{"num_hidden_layers": 16, "hidden_size": 128, "num_attention_heads": 2, "num_key_value_heads": 2, "head_dim": 64, "intermediate_size": 320, "vocab_size": 2048, "hidden_act": "swiglu", "norm": "layernorm", "norm_place": "pre", "norm_eps": 1e-06, "positions": "rope", "rope_theta": 10000.0, "rope_fraction": 1.0, "qk_norm": true, "attn_scale": 0.125, "bias": "none", "tie_word_embeddings": true, "parallel_block": false, "init": "trunc", "init_std_qkv": 0.0573, "init_std_o": 0.0101, "init_std_up": 0.0573, "init_std_down": 0.0101, "optimizer": "soap_variant", "learning_rate": 0.00347, "beta1": 0.95, "beta2": 0.99, "weight_decay": 0.08, "lr_head": 0.0074, "max_grad_norm": 1.0, "warmup_steps": 142, "schedule": "wsd", "decay_fraction": 1.0, "decay_shape": "linear", "final_lr_fraction": 0.0, "batch_tokens": [16384, 32768, 65536], "max_seq_len": 512, "doc_mask": true, "z_loss": 0.0001, "train_tokens": 184500000, "max_steps": 5860, "dataset": "wikipedia_en"}
Each number is 128 + 24 x the weight over its row's rms, rounded and kept within 0 to 255. Layers, rows and columns count from 0. Numbers have three digits each. The size before them is the row's rms in percent of the matrix's.

# layer 6 attention query, 128x128, rms 0.151, rows 107-127, columns 0-63
078:091134122150115131099105135127112103091098123132095144113125139149112099150178144146119159104119132078140115110127151117145124153127156160104091156158106134140112069115096144095089124111178143
066:123113175110130113146118151127146181155179094149128126178132133143117132084112131081143115137152128170138154143094070146083131132137096077118142141115132141101141124162151148134181138095126092
084:109098132165128128122131127112128107141077156125140140055146169120088110163181129132114139157115139101111149111144140102140140138144145127180107130174112094189148129146101121126065142126128116
102:147153106160143163145185136115156122148131157121099169151117108119120144101109146151115102115097117100173103204132150162139132123137136140093079132119137140118122142139117099100142126128117175
060:107111098167151095112093147139118112123096116145152130107113091103103138127117152085107113112083115113120154125127141103122124155110193132166109124155108180147141127122145114098132170130136113
064:130106155113103170162123149096114132126076138157114169122133102178115166121117146117100145141121098135153123113136118137150142124130147104156106181153166077118172129176141151146123141115107103
085:105115114175120133133112152112127115110117127137146150098131045110085168108120139114127121116105098171112144149127116119136123120143129110173135183144139143146095150112126158111138149125134123
117:125124147123105112112079114109131130107142104139154085111146135125121122156140115118156177143168159184094170088119123086138096134120120101160169137141125101135153102155117166128141136127144097
088:128152101135156104118129106134112088117103138093150118098115098117120117159128119121107116121056119088121133109162195106129144151135153146125115114099108140134115084090124131107108140165135123
101:163117127169120150143155129115136108117087180136121140152142094115104144114099141130090124139138101164126134147153091137158122075105111120112129188151146101118085164131150148124122108160088155
107:148122126116139107128172155180104151126156134082106117195142165126085105141171157130111125136144158204145124176126126151141076130124104147114130120083098153150134120080132131122099112140165136
091:118164148149135141100139123142107114119139057157111109140113126179151112132106167150132142132108136095167188161129114115067117160108127099128114164113135080108120129139128124142167163132119125
093:157131155140091138144142116172134179191123108133113126141143171116109116123103076157108118157106124134140113129112120112121142116198149122119126098119104095126164121138121161151101119107129076
103:102148124112124128192119170138125129114088100101136150115116130136107127113133103126099166121129115113128134129165134138148110136120149089126143141142134197172115130109135107134107192123138082
083:134119159176134143116146143101152154130149156148146114121131142148123089097135131154098121171117121134128140146134091096165163141140133111137095140152131113153134127108118100140070137113129162
089:134122108123127088115105171159130132140092175112087138063113136152128097138143134124155124132088160105146175151160091096140115122133107161109105137121125136136124136123132108135122168099143116
109:122087102132177122174106105108128126125115142096122105149129088123121135106114082133159088159103098116145138140151151130123099109147145124147123130142127134159178117114118139134139127073128112
108:138142111152127177126174139176129129145156097171109135117126105124164142146165140110125133089114072118088139124155160146136114090131142120106149106128156122139130128160107141121143155113154126
116:129081104144141185156115138132118113141161072105125115140098154128144145117140112122152124102103138105118104110171136129125128114076132139168174101066143131114110130139131146121118115120123125
115:131117115089109114123079105095158114119138119108119158170131113131152113114115071121114118094125094141097151115118118114156132136169138175109142146149142130129131167151173124146120113121169145
109:107150155114165132143122111109143148145161130125168115124137098078110126100146166096123075134146100142149115112108153124135126144154136180109088112090152156107160144136145154136114130081154152
# layer 6 attention key, 128x128, rms 0.127, rows 107-127, columns 0-63
049:131111117105085107106179126103101131102155117162098086108128125133085130093115098145129088128118125137139150107064139108105138140113110117104151135129084158121137166130118099121084124151102101
070:115117098115110140143114098143127145116100081116188163128081178115103148143167139138148145118145136098093109116200124133109096131103118120142114075114122109113145121085117155133074150094123149
060:136150129125114120145138117149149149110136132132146088117159071158191137111135122130098114111106149143161171152109123187156114100138136134156166100135152089127140110126146118128150123133134099
073:104123118154164118129107154159137125152119128141157181134067134113150108158124172096130133136104111115166101141095146165132164158124105130131127154096131142116133174133168178139124112155110089
065:100111126153160100146094134129121118142141153144092126108084114087146151109155122065112116091145125150118161127084123117093137133123175192189119095105132170155109146157164124164140135148143146
067:123110094123090143105145153116123122094108126148171109119182162134152133155140156144128110138134106148122133124166138143151149139092100146100090158101141116131135160130137094134124116110116163
097:109140170165087156100118126117077116119089125097155132140128134116186139141161136119117095136153133140136146158168161175105096110157143134130106121117134112121166142146119140145158141112142160
097:145109138097129155109174118102117114134122140093077060143170100151096126134081106161112151164112153152128131118124109109138119109121152117113143170145142113137107115149103104078126139126135150
124:147112150108130124128150124082122123132139127084073074118158079138137131126110106123109127157128139153098136127087113127124127099134144120108139156120151118111084113144098113083150116121130102
163:133117107120148124120117140092161093132112115143194158138145115118117085162127153119124111145093070100108118108085144140144149111096100141102114165144147142158123134174129135131131075143134073
196:103103086132118129143107169099159127129138096135131156101185148114137146117145128088112109145154147160131087161111138115135157137061128122116161120070101126135128133106163142130143078142103121
179:117103149108101126088172134152120133101121105154165147140104114150087128126077157181141144113098159127146142164128099151128098107113119069125134154163112139120177134125151145125115147128111134
177:177131097114097131160092132154139161119138084147117135124120111133148169113166089140119112113123154143122134122090142156107118128169175099089160096128122084136166137109101177146131093133100118
201:114167114143107141133119158125106148118115110109169150113094106152108132115191141114115139121152128102107141106143136140122114114104132114163179155129115103159094092090117147157128181138128095
200:151154150086135129111115109086144090102129130109150128148130112142121077106104087165130146114135117125145128146112104141136126121142158124125105162103096059150099129151109138115105120097128151
210:134114099103129082061097147162129173109134155133106146141122129152127159113122121111177159111135128114102168156137151134110136090144120126155082146124133122162092124131129131148097155161115121
214:110081139148146098150122106165096091106079125138126143154123122146135105114142111101139118169107118114123105140134130079152085136175152159102109131111115100174129146116164174174167166118111108
227:158111136135100121113151114118128107122145098159126158165129135165133146146130168162075089152148115134112179163149148140135105112096148109105180113086142129093126102106129102120121145108190103
224:142111122112092115158126115136125132141072133129183160124115116152125115098155154168137164102109134126102196098118145114135163072126160127166131126087140165102131141162110127112132128126143167
214:139123108105102124114127106153120121110124115105122121130111096129147172116097117087110157091148099121121157110153094117136143124126123113123142118175140124134147142136150113137107082141172126
224:148135135148137114140166124072124107104155121142123133138124157107112177135123160126122111167131112132144092152097157134148144116154152151108123091125085124083143194123140113092103120117118123
# layer 6 attention value, 128x128, rms 0.213, rows 64-127, columns 0-63
127:141116118142112122160170121150125111156123153107100128131099106147116080122140133152079122132169123131129121129124134118136155151173115106137090109102135148111123108132144136125101098128113140
127:095117148081125137117115132124086194108141137172144149149130129147127135110129137127126104091111094135140143111156138155113122137120152146080135143098085111153118129123110162101107139122101125
132:122119128090145113138072115111107161138143115127151149160122174104102128109113158108136136157165128119135158124103136108158113135168074134150136170118120090131106169111132135124090154141117155
127:105098154100131092104155151161138082126133133131146102124132153105140137171096129137109120142150116162125138144142128138127081132142122109132137106148103149147102142125090129113088106150058116
131:145121121144139192148159106146110150081141114133145141136099140097155111132129096150089096155120146132140141075125121084084137103115128110151145150119139159085092126154157157146152152149110111
122:149156110151125133114147120130141138150081087096088120171145181117112177129131133155108080106117082129116119139104106126136162115107146119133162160133131135134125134117139097133149184119170112
124:175160123155121156132125141138161148142124113108124128096128108179100113158111134120117117094115103151136158158177128091137132135125135167123089111140135124114154130113076164161121121146099110
131:137125128095136125129095147131130120090149163160142073141179152108129121128115101131103117143156115121128103128162097166152139111141129117125120113136081186106138085102112175170102132136143113
132:154135140106121144127118130075165127096137119138115132156099091150142112125095176139145171164152149140152171122155151099127109129132136152112081110102122144095152108086129157127089157140140093
123:145104095107140109108112084113115107138146093120110156134144149118102100136141161147153098136142145140130131126109140114129157114121115103141134115117140091115116126122150146100163133116180137
124:123121150106107126145159111131140097124100109152084152142139165131146104134160180123179143149100102143119118121127102129142103142122130113086126104126143131148139094116161152129116135145147093
121:143134124148115121175113095187107099136135173152114113109145094108118163122109102143067085102149113127113177138112141145094161138115108132100124174113138122160117151162146135120121121125142152
126:114117101125170154144087117127128169100125081107113170141100158110139102100123113157104080144104075113145156124126095109136111147143146111155130103144064149104144083103116082090152151159107133
137:147114140113151100123134124151115143108113132114098143117149126087129122135146128108145098121153130119160123079115145101134157096127195126107096112131119095148150108130144118127100142122126160
123:151138157099125149100120088178124109103146123128138107131120138153143147106121122093101112115137136156140126095114149131141081152104108146171110142098131121145137148130039104189100117127142060
122:123169155149117128155153137138116133110112117097138139102148114145147168125137112093139138151117098104121070164099133111129122070129123095133114084130167157129119152087133096162148107146159116
132:136157117160157142135108132129090122089129132125122100152150133158147142130136174129094112099137106168131161138149099144152122158170134102106132198062161157148107099116124100127099109196095135
114:154159118129109136083123146096157086128130097157120105099154123172129154125104142111128130102135124124130091129117104146126142118182095174170093132102091116128161098110123128145143128164137109
121:156100135142147166144130119153139110091079114170136132131074098121126097149143130094193111172109125087144140137139149116112141139148097177150152099124106154134136131121124128096182132128130114
126:122109132132156143154115161142074128127159117121103151100134129119119116145105145119103087134197139116108164108124111109117077125151133112151114133134151083148158130150139159087154123173131132
128:148103143131144116093099119099141115079113129122181114151100108149158113112173126144112163109145170163146086135104058122113134099115138134111119159122097179148148127111105098136134136119110113
122:152149129136054117167134118129110101147136186094128124095148147078138101143177105138186120137130139151114079122122122124104100144106150152092186146151147106151115138134133140063135165159140135
125:093119115107170071101117123135101099113121129112135093089103162090132060171149137153114142114130160145104108144099111134152145152138088107116107130128093111132140125153159129116153162114160121
131:099156110123142089145119163132090141122180123134172121124138142122169119126151117129132182155101093129177115115099128137118128119110111129155139114133160092127127146144101164151100105076138112
123:105120128108137128162109178117136127110128093110148131116141126135158107149142126144163162129080178133148155130180120100092127136124143178147145136103104125108105093180139132142106086165141154
139:134168125124180113145134105187121151114171129130153121124130153141089127150152122101175113105142144082150114124103138130162143144107127149125163193145162141126139110115147142094100129083146131
128:099103142164114109136082108151076103147097087142161131099116151136134146114122135123120146116185147122168135129120148136135120126150111132099111146108149118172173115104101095110131155164144109
127:119143107074112150083156132115151086136115121161091135133103130161117107138169137071067106122092125136144119125107149104158182160143126124138130181169135110084158090114103134124147160105084115
130:101132116115110128088180130171099122124117123135118123163150088157109063120186126119112150139153156125119105097136094148156144136127145113119085145114118126075126150169125149105155082165146118
124:134157148138142099108124123148123159130148131171099114112114156122150141142116142151123124196125120129134111105158108098130097133079115149160109137152107077109106126133142133161121100135110143
130:142161115139161102135115110129081146131119100111178151109154167167104133057120156138112125143109138120108130112116127105133131169106141115087151149143144142127143143116095111130102118109120154
130:129156100116135112130171136125139109120157150117147129106104172111113124141148134097091138140143113153145183139147100122068140141182114120125146107133134129151119164096088153131171157086114158
125:146097153155146135155121134091151185091141141132101130117120119155191130146137158113153147091115117108154085150178162118109136094118127115144135136104178157142126124116143143098131111133083156
127:116149140120131143128140117113140134160150121144071127073108113127123134133091093079148194105130130146106105155137125163134097126137130168117116122153156153069145150127124113132111115118121149
124:100149075099095088144125091158078117106116158155099149164139143131133142151109098131122143133094134159109122101125120156106154149128137144119088090139123123120140134130112123090132162168141121
122:124137166080111074115111120133135119103122091137116172194123123131138105190140120132125119132157121139116154087104129142121124127127109129110108124136115175139097163134127142117151100152126150
125:110152103061097128120112145140112166079098097119159118135123155112169150147153120133142127075131146124111108153097091096118128133105113141107196154112085099130137151135153159100101151120123113
128:122144118113148171144143121152096167149124108113149092096126098099134139162148153106122128123129128123121168136190092135155158129151096110110133094105113086136100119179133113166102158146074134
122:124139146140110163140152150156137127116125066141104103133157152147113146156127079082137129121111179120121187179143100118111160108136133122138141175157060145097117147126143144110118107133127108
139:095141099125197059130170106142125132167116112144111144132137097099136121157104111140124165139168157146117134073119109127117109103119152146142139136134124111116156129053177115138114136112123160
131:084153137179123097116122104123144128074119138116112120172160110122121126127129189189150107113106097147146116117163128130105130128138084101148136115155087119127124162132135113139140104075148090
120:132117149126090120105138078152084143110144143097132146157122130124113151137119140133107096094151169155157134134113118098143088129158156192138139143142098096125086096133124169162154114157118107
124:130124129120092124159124162097139142107168136124150108117134127132189085121131131109111141152100121105135174146119132132132118136075127141090123136131125152121132136092138091155131138128136111
129:088129072155109134132134125137141078148141110195144113143117109148117142095113125116136128179149074180109108128172094179144153144139142123131145144129178102105105110092110112133110137163127099
121:153093106160140092118127155129144119118135157126154147154095124133137103121125119080071126156099126129155088139171154123133135112134134111134107125128135111143091130161111168107082126124130097
123:118153088148118130121168109107120148111091095125153121064118138106180135143122136131160134128178167111156152121136157149126140127135130132145110172161115174136135144136137105122117104089130118
132:144130113116150114163128150130122168161112097165130105140152087116144158116129152130145117134185132129138154144140145071134105136119112157107083116180124116113074162125131114099167136116131150
122:146125130122140115126093161117140090176105145079136142129074121130093123133140117151153100115132103107147180133152117157113122147127115131119140159145118112122116125092142127116143094142151096
121:110144141099139144136108146108170163111109127184145159106104149122152135111153105139111116137147113139112112090159108154180162170112117118093109136157136134140127084164091133121154162153093126
125:111083146152147098107178143174110153102101085104108134123153107103178126107122150122177149125113139106132142090156113063127166124133166131117127118122129151147148099122101114115128130161166101
127:114140120139116160127120134116144125067099173141135104106114129133148139127158191113149166122124133103120127114106157124097103132138152117128122121150174112071107140123122110100140146121074074
135:095151130131090105157101160127182122113109093138117116118131138149163102141114171133129133128153125093053110128171139124125127126140158102109105151102139125131120169162125096131158124147115154
133:128164123126142107152107147173129135085120116167142162123173178140114146150121095160130115107170140098161092121174136128114130100113143102119117173132127112123116167142118089147155112119059104
129:189102148108163134114161176127115085105130133107102131130119107089109088144144121180134106087133123125131121172125145139151092111134159152120155168166135163159097122068117124067084140121116150
123:058098111128108124113159166125190130153157142115111149128181114098159111141157153133113152110121132141115140111120109140110120101142112110093149165102100114128099138136102135158117133095101105
131:109146114123070167131126122084139183134156117141160113144098118113141112196153157117113138122130096115177146104111101141097132129134143130107117119112137108170101079113118140146158147133133118
123:114138144100099116143145124146144122117121140076108109127124125147111120164083124174113165138127114137117137142116158165090128128068124121123125146120069126120159111103137116085113153126113091
129:159115105133133108144155118132111075142124091185102154113069106140156144128150140128114140105167118141170118142152102147129128134092113140112181161177094133123103127124073098150127106113090146
126:120104113142138117149126155135086168144130177106110108152114127127122138124137156140113142184137128155126129078138105154168138124152159112163127170178129133121146121106113159111152106097168123
128:117102121079155104107151139155175099121150126094164127131114166138135127105120103125129102133122120160147146117108159102101145183137156147129137136118123155105078112156143109136153142176125165
137:106174075173111108118105126144167111150156109152132116120133111171152126100164182143145132138113122135125113113094083127135087119119149137088157157127116135137100143112103117123119122118114177
117:115105069137134132136171144112135121110171130079153152126109145204106088116101113102135133125153133136122141138122135140135137075138099124085156129128131114118134122116110198085116167095116127
126:132134141145105096158127098120110141081090151122099133113154171094105112142105148122181148119141099133131168136105099156129126101141117100108147153080102110092170084139145153150144128150101158
128:092153126099132153146136136138138116125060125149133159106125145121112136076138109120147080142129107130095148151158110123171124123090154089106074138104130129124158095109164141144145123132137124
# layer 6 attention output (transposed), 128x128, rms 0.199, rows 64-127, columns 0-63
134:187141143115116098150139141145132134119166126167097183140126127123130140100091141091098119109125148114184140121098130120103108127126094116131097139130118149135138114142146111169117149080148079
125:166100095088171106135141121121104110102155112137112160128129111110152129128093113140150095150103163121129128078133127144129118153119101127132157142079136121139139117113127143167122148169111124
133:143123089111110122124128146109115098079148142144090112133135108131135123118089186163141137148151129151095121142092114124143113168129174135116186140159189137117101145088167148091164127106148144
127:184098080087116147145126132094173069156152141172133120142121148137117137092100129072149126140126094110107120084118129093144175116117146137124151136154091149174147163110101172148122090086130135
148:153132120127110157158100085172157157123136106130153111122161115141102152180115105128094115138131145094124114104165099142126092105117057112132145140163127144119106156150095119128120128187148106
136:171151102161116109108164164139162151096140124128148132150129151185119149132105072136131110114139120141094132119146118110104124130135117108123139070148141121138155136125157137117131113154107157
124:159160166147115139091096122116120099131134109157122124117106130157171140146172143144106130152149113080144090122131143104137137105117149144139120123138157135107136115099081132187092084137111133
140:124154162102124109120094102138131133109113181114117134144156135139127130146090114118115139108089138163112163094145140125128169148194154132163136111154117112107065095135113144131113115131103120
128:118108138114123110166084122114094131105111121151099096139125117150137176166119148137135112095140124112111137065129124165152081128132125120101132113139139110150129066128097125149129134111187150
122:131124104153147150128102103140124106151140106126128144123138132115136142140127130165130095098153123121124130136105140089152146126144122123112152117156164129129132161141151118097148169144128128
132:098139113124120162149185095127128087136115122137128161115116118114097116111119119180139111111112119156135099150151163126099132100135129153143159135124140075185125132128145073112104090124082157
119:154141133120147110149097142115134066148126141102146147103144110130113143116096135113101120115123132126112111158113129152146087132144106106139112148108111123093157162141119125079132152162155104
132:168094097152120098091135134152125193092161109096066138116117142114129099128120118129108129126120104121128081183145128143136142102131115147155118132164121164127099149121110096141115105134118167
138:173128158120140124143104150148085112110142137122162131159096104085135144138129086117148100147095103146139164143117135133134136116105148130092145152137107144164102138108129093177177152166104149
125:130098130123105129093117169110111083139153127118127137161114141110097108150157126163067101102111124143134110092145118123119087136077149157128131120090128096110118117100083169141161159155159141
127:062166136089054135105097176150160146188132157113114130149161175145150121111115114119128140143140111095115147134164122102116082104137128156111121151118153113160127123137111108146127136131121130
135:134135076121146125089151125124124118081182140108128092094128140138135119079118127146106124161165126135129184184128130159114175150128130148126123123108166117155104125159077136134120147107161097
139:155132130144131157106133143094120156131160141140112079148117119118126122122117123107148111094132150107114156137118164114115110110163140146107089171143105116147095078132132195112098157126163139
124:144151108158101106121153127121168113096141153150141135139114059081102117125165170120146155128083147126173125154167126068155131143106129100134136097097160123166115146140104134126119067117138114
140:167125138106153139132187129149162158168106101155082133089121157115127102153123173121097149101116148111118108130141125153133163136179140114102127123110127123124098134108099093086122140134146109
131:057123119097127120139128180130148122103116093157145116140172129131157137148167123122088087117134104135136170140078108153140188138130091132160142129127136129142129092102113134130099150139141108
123:135128088140138097145139118158136138147131132105116133098072106142118157175098109143129124147120118147091162116132115146163138127126152173150083093062099109101148144104157086122148131111128153
125:097155121084131113144149082171153110131111159115138094152117104132142065126202152109118124171126119147110152118109125134110175157142085153096142144128089095124107151153150127094126154133135111
128:122148116100157105132087104126124146116120143125137171118111168120103112072169131134124109157120115144153157149150178116115137120144142072107125140097131110132117166141126106134139176144169115
127:076133079126112155116144103162075130105105112142118171154121095115126139129168126134152107142112156130168125119118124130130163069103176153137103105138140140139112120181109180135127085154154132
137:137161109088114078150152147116092150161116103123148146153125096125111164120130131158131153116123091150145102159141132157136104124156108102126143120126131085124120135145130170128098155090144128
131:100158112149133138098111117134157088121142116120129165093175142116157144077125149107123126161100096137137127144117127159154118159136132122114144148126123066098147131145157117147137111138133145
134:176121116124104122115135126121094123128139137143132107144129121091128134188139140123191127144145152133140142180166094147129121096101153116117100134179088119112160116137164113120095156133081106
132:130102129154100106089128087155122133129120083128164093134110157106115132135132102126134110156139121142121089136092151128112171125122107140142137133113128118181123136097111114089123182136111057
133:148120126101157136124137123123072145129156134149166136094120128201098137102151107148147067112152122114121112122124153129107133133113175155126145157135113149108113142106156094104107143128146117
139:112115160118101092137110088139082143147141115107086138132119097140169115126137154125144072146115123103098107138121103089124100128117160150158136126144144115136125120116164144132119158129134158
131:147118134119144209164123100116142152150117139133139133147150165107116152139108129107135118158104090116113166152157146124142113104142177120079097103102145147155117157144125126121116130095140074
127:100109108129140097104131174157101150107149116156089073081126113105126116120116111127099140100152148171129121142143147200119125092151149098122111185111142172127154088139139147163136097143114154
131:161119142122112141142170161142126151128077149133122145104099135103132150107179084144125150104152121130153155081153139143126125200133135126120124093150134127149121130100117180114120101111143101
127:129120106191116117160169074157131128128119137122140130126137106144126145093121104110140129136125148140104097135163083163127110170150157134139130123131097078108143092144108123116164159133149089
132:105178125142130100183125084149091147118141113149111112148100125129162142120163145076135115146113152098081097117103130122129144107111103125124171135086143162146156136143094117084181141104153112
122:109151077081147128101168141139148126101146141167151133138135092108134115172160081089112082124135149132102157121145133108109092101126128167121079149150142116127158128139105123123165152150112139
125:136148169095163114121144098086133149087133118115106146084169106118124106129129102133130140113171127105088112122164118146135132134100134120091161102161115148105167144132107126141132105132085087
126:111158149153123122095156122108076137139094116131129128122138184154110145160119140055115135208140131126121146130132085110129146104105148090151150093163101131133117148100116150121105116104145171
136:135166139116129112155137174140102127154106145114121156158107077145082129099113128132133090110132093128110167102117126187145127145119127111122165110146147144153148142110125140138091126148100063
129:161124120125132116139138126104185137069113127106092104103151163129146130104107169142146152117151104147091142082177105088075115113114131160141101111108117144180128091144134124109104194161138118
129:136135108126109092153166097117136136127165123098143142142141123108135152122135160118080141139108107142147129090136140117139129118124130117073101163125146142087132124107105119096134151146112161
130:159107122167101136124108157124104119096102193117122164136169113139156117130134129119116137120107134141119089191106119155131132098134119162125119051126119098144127106130152107129137094137139127
130:102118106131126128078127126103131133151127141146148165107140094111165148138126148171126124131166128123108161118191099112172113159147148131100133139121128121148126112176119078129134097121155126
125:121121182118081123130115103132127133128159094143143111070157094113119125109144095092088125116159130087173134126118124114159149141105134163133127133112120078114121081135148105128139141099135109
125:115156157123115116094127109094133129147143130115124106113099133161105115096151123144161117153157127168186165120122116129113095128138123140104094120161109144152123139116126120144180068156186108
133:114147125123096107132122118078115114139115090133120107133104116150148155126143156118125159104114144129099139180095158110124068128122082115143156076130129158115118182120128095147166138112163118
123:130162146098123138139123106143134147101139115136101107117118140099117163125152133106143097118121155111156153086077110125129141157145142112126112101103145134111135116089173105129082140087130186
123:157151103114156119143150157116165158092114153137105190100114101131168125144101135134118120126145113127133112136109184114085129137128130140140108112152068131116103098124122139151128140127097134
125:107125151132108055120170132142086081143181131113120146148161151106126138157108095112131139124188159143102129126116147086125154144142114137129140114165117102143135124187110122178131115147117138
126:131136103135158147162105145104164148099123162132128059103137161137170150159178137105155138126114075131149093136128131154109110119125139160132139129150140103105118085142127129128182120106117115
134:089144161089161140134126104127145126112189145122144130083118131180124149152087148122144114142139112157121172132118132103096104113119139127139056108113125103159125115100134125117132110119084141
129:118105127098111141121108123151122109065135115100157107124157121162108086130157135116120130116121102137155065119166145115131129098144174105147091095116136131129090138133137118179129164131115097
129:167109141113108115142108180116100124104147131123092122142116119128129160102110151123085119138137110069133147161146118125126158115123079138146156111129102107142161098143149142102108111090137134
132:122092181099144117128142116159132088118152114151079129139110103120144158165138103138157156096161093165138164082144117129110149120138117111147150109155124147126143129167117139095148136095109135
131:126149130181154137096140160092169130128120169130145149139100089101146114149084118094138136097173133088132107116104131158119131123130136098143129142106102104101112127156131122119156134150126136
145:111150106131105121121134155148150106142078151135123087075161121122062133128065146090141099157147118104154129116116138138144105111104149119183165110134097141094145099175170121104129131145128135
133:134119124140127143114131067116050124091118147169121113127133122125120133125139143105146129063180107144151139122168144138154124145128111157122129113111091108137138151108154102118118137124118102
135:120096127099103117155141155174136148110112160149157146122023169091131134094111119116132159130145121144085145130081097122172123083115112127139122118127126103116105128124154127137130110140128094
132:126114091132145103137160085161130104131152107121140147157151128152130166119070118152086143132140140119169146121135144129165151122096097148127133138127084131116124117118114171084142126084121120
143:098122132120125107117131157108134117128105104153105181139123105157176111105127164102146149152108091115109134105165109119130109117149197128145126133130147149099098101112136109130082176135096130
121:104105114155119104161165129126146082124093121153127148140094137123090148153119124165120130168176143139159144137136159137132113100162113138096152108126160170133124102098160118163139125108111103
136:140091150107095128156155064120141111078128161110130128147124128106154074140115162131147137165156114160140084085089163138131094130118105115142125146130139103156133116145119165125124114148144169
129:110111156109106118150165108104178170083136146146122144099076174152127105174147134124132118130114113133148102144145112127140140160098139137129148137136167127120149159132136107130137130123172132
# layer 6 MLP gate, 320x128, rms 0.158, rows 0-14, columns 0-63
099:122103143126127116097104107110130155139135156153141110142131126093147166133108098176175128126154099096117139134152162122153153119097086118145157137122175114128113130128094166105138133111177164
103:119158119065124098136115130140157134124099102129114126114121171151137089102139110143113170109134111135125149094140100111133113123118134115126129149136158114180153110106137132127181129122112134
093:126119088137142115170140164128134118157167100104149119137146167131149085114161112106116138108160085142131111148128113174110164178113136116165128106134124141091123115163104155130117108142143140
109:137142125115102174122107122176114142147184131128162108135147129085124133128123144140112129124134070101063131132154112183109157087129122132166148159119141114121124150144149141130108106149091172
095:168117148140164164150144112156120120143123107187109148122109142154109104105121135135123119161118132093106146109142130109116088140144148141161109185129145137110113080127098146106120120164094124
105:156102116097125129150144132152118106121121113075113126141169138166100160152142160127137100101150137174168122076106127126115136114166106130115110129151163098104121119130138100119107134131093154
111:167123147108137139118131100163135153145124101149156153110137071123128105125146091124119151172134157110082100099132151151102118135114134123159121145158151111136142099114144150110114146124146147
102:138153109148108131130111144126140112116134096118146123126113115100191119090110161113106146186117116153160125120109122130137101157146165125135120135185098122165070163113124117122135167123086078
092:067128142123166068153178147150098121156137098176145117102150120109150142122105137130167104149111100120112126118173133086120118109158099086137147127113099117132148129112098110142149126097133104
099:172119081167114106104148131129147162137138116146154087132119128108134124114140151145136156129119111175160156122148123121103152139157076125127120130114125136072108136142098140146141124133079079
108:157104116116102112159119174125149124086100101143124140168147159089111165119143106149116153110160147144111141151114129135102114137136142133119106130095146147079095102129126120124088150165142151
101:128126094164098193121128104119160124116075158128116106155118125147109119137118137109199182117120094181138139114140143134130128151121143111109127156100128134145148137135143130169136105120138162
100:159140149115090098087160161155169135109150137152104093126155139116112177097121151132191119126117130150095080110112113145125159160145146093143138168153134162122184166112148157133146129156099120
100:146144131145152138106122093156138127127131132146143128118152109094146122078134117098149139119122143157075163147110132105120138082131126089149098120097093132101143125104121097157102159113164170
101:109117109123141162099131149064128163138191130112135158123131116120122142143101150167159120130112146145149137161097134112123142087148108162141123083115119107107144135116122185127095130134132107
# layer 6 MLP up, 320x128, rms 0.16, rows 0-14, columns 0-63
101:158180137101110107096111130098124091124156127128171086114088144114119105130123127141140106150107130135087122102126154158172148100161114117146124171136117092112100157096131114118089090111123109
104:111126083103115117101118097150138149139070145157162133095148129124126127132145125158137136110127080153099148178087153108126102140100154161141116102144119151135127148122142137071137130096146140
099:111140151141130145121105153144108135113169112142146147155139159148107144148155137141185110094150151107146091084118150138133126143137117104090131128087131120084112185146147168123122146126146102
098:093154170073133127155128099152146135141114091139123157121147126129091136152105176116142119114150101144096070145152104112089131134122180131121126139129109171157144141130102125122139133099063137
106:153093127164146133108088157139096122129118114116145135137097110160120142170125130135146117140129083138174130181130150188144134126130107135101047077073144142116149173098100149115124150121162120
102:105140092133124156104107103142133109127128123110098133162147126153123123151104123093136141125113135128124131077131116140107104111081093142061099120152143152115100114142128116161133127127138126
105:092095113132110088126134111132109127104139125102095076160129142140089081085131116110124146082163115125114138205144099105149115128111098121142084164165134139153122134142088119122132162128147174
110:118161117097149085141127195127118144111094136152148125127104137104157133158081142119129145101136151114153127124131089129150113086141102101170108142116179143139146163123141129133157118144136150
105:097124185203141083133148146119138130149100134114134084111122118133160125159107127126130130164148146118094128107148133147140140096149118127145111145120112135155126122144111120182141113161150097
091:109126162167100100114130115124088106091154136147089142124120117145147159109093168159137140149134113103146155126137105158122120086130130135108141149093136117151067121067110103093134108109127096
102:174132119124111111064136145078153157154153116141167118116077126161114143139098102134116105131136145168118117120136145156125079161143092108121143105071117140112117140150148163147102142086143102
103:133070143155148117112137128076151108098114104101095123105138137147082164120127109160103136109176157138100120127123169093139133139142138108113129149111126101112136122154155091102125099114167118
108:133158146162169130115109084092098122143188125173133125138138150161118128136135121127104124127112125131127160073178142082144163118074127083127106092163086146110115120131125139160148096112124084
102:113070104116121140156165135174113133138127119164152130196132130141111129129126150111123096120121094135128086142123138127159142136130111155141107159132159163103161125122119153114119150152088129
092:103175155154123104168131111135118098120149145146102116126167145126161124093110097169121101111100117112126097096074133114100134130149135099131125104148095117153118146123125092106164130126120137
# layer 6 MLP down (transposed), 320x128, rms 0.147, rows 0-13, columns 0-63
101:142130133159165122127098112102152121118153110135163073149104118153107115130120143121141166137120106121130085143124094189095144111121165193181122135128113098088110129127084122110117139142113126
099:108137146140139138157153153106142111136114137156165121097137135153112142143094121112146099116169097161139113110114119130116158114111088168155123128139140111109162159154119144155061130122090113
100:147145154159105166116152157107112125108142077131132171163135116127114129166171132167170194147123163099130085114129124141168105122139122115162123106145140129144126149157153116120139126141105095
101:073118118142140134098152159125118103168066142130136090128129123095115150097131134133161098151114120180126108164118118117078151121131150089101131106137115119095160107128129102130161114125104133
102:137177135143128159181095132128125129139099073147142117168123129151123072121140153127111123084094139137109102155123121125115135150164128127117122124119126103120119137133084128113133132138174124
104:127070110073111105124132174133102136132118108169134127145126124128143139125103118135135124139112127112149131103110115126175141123129109170118113148118128138152126106148171124038119120065105126
106:167157095128155165151127120131154128128109139140149113093150119140108160126112121115163161142164145168114123075113120119153104133118115138145121137109107109122093067087177129180102122117114138
110:126129105099104120120106123170098092127115101150132090120133145127123136152098171087146141111093164137096145146133116115104176117134125107126149129147147158121176121132118152141078075116127144
100:115182137145136114173129110171124129155138148135135101116137083135126141114138146162124110166086115119125135112160131119124135137115092084126133117093107121077108156164118113077141133102129150
093:123103132138138170177120112115149118125104147106166177125089136129153126142170151113156133099138162127122112088136148123070131118090128127162152143097173121176099097125171131112130144144128127
100:100098100106112123142112078129138159133098145131098138095160127113122168107150105147162127138140093127139134165070106133124157078101168201161115108113172142116102086104122123106146090125084146
105:093109143131186089113144095121137187168120142150095166126140137109101119178089130148147115162102134092138091137136151098092110125147145110135129127134135135131129075097113076145114081110142140
109:139131087128159117151105099141106141181184134139129157077122131129138161118120156173107104114125117120146109147122118119074127174090119133128160106129094144145143135138131086106116067121132118
100:174094144152095159157181156141124150135119110088149150124120137134161127057115135158087107133111158157113163095111129113144143130130075087092129131128105122117150150108141095129121150138151144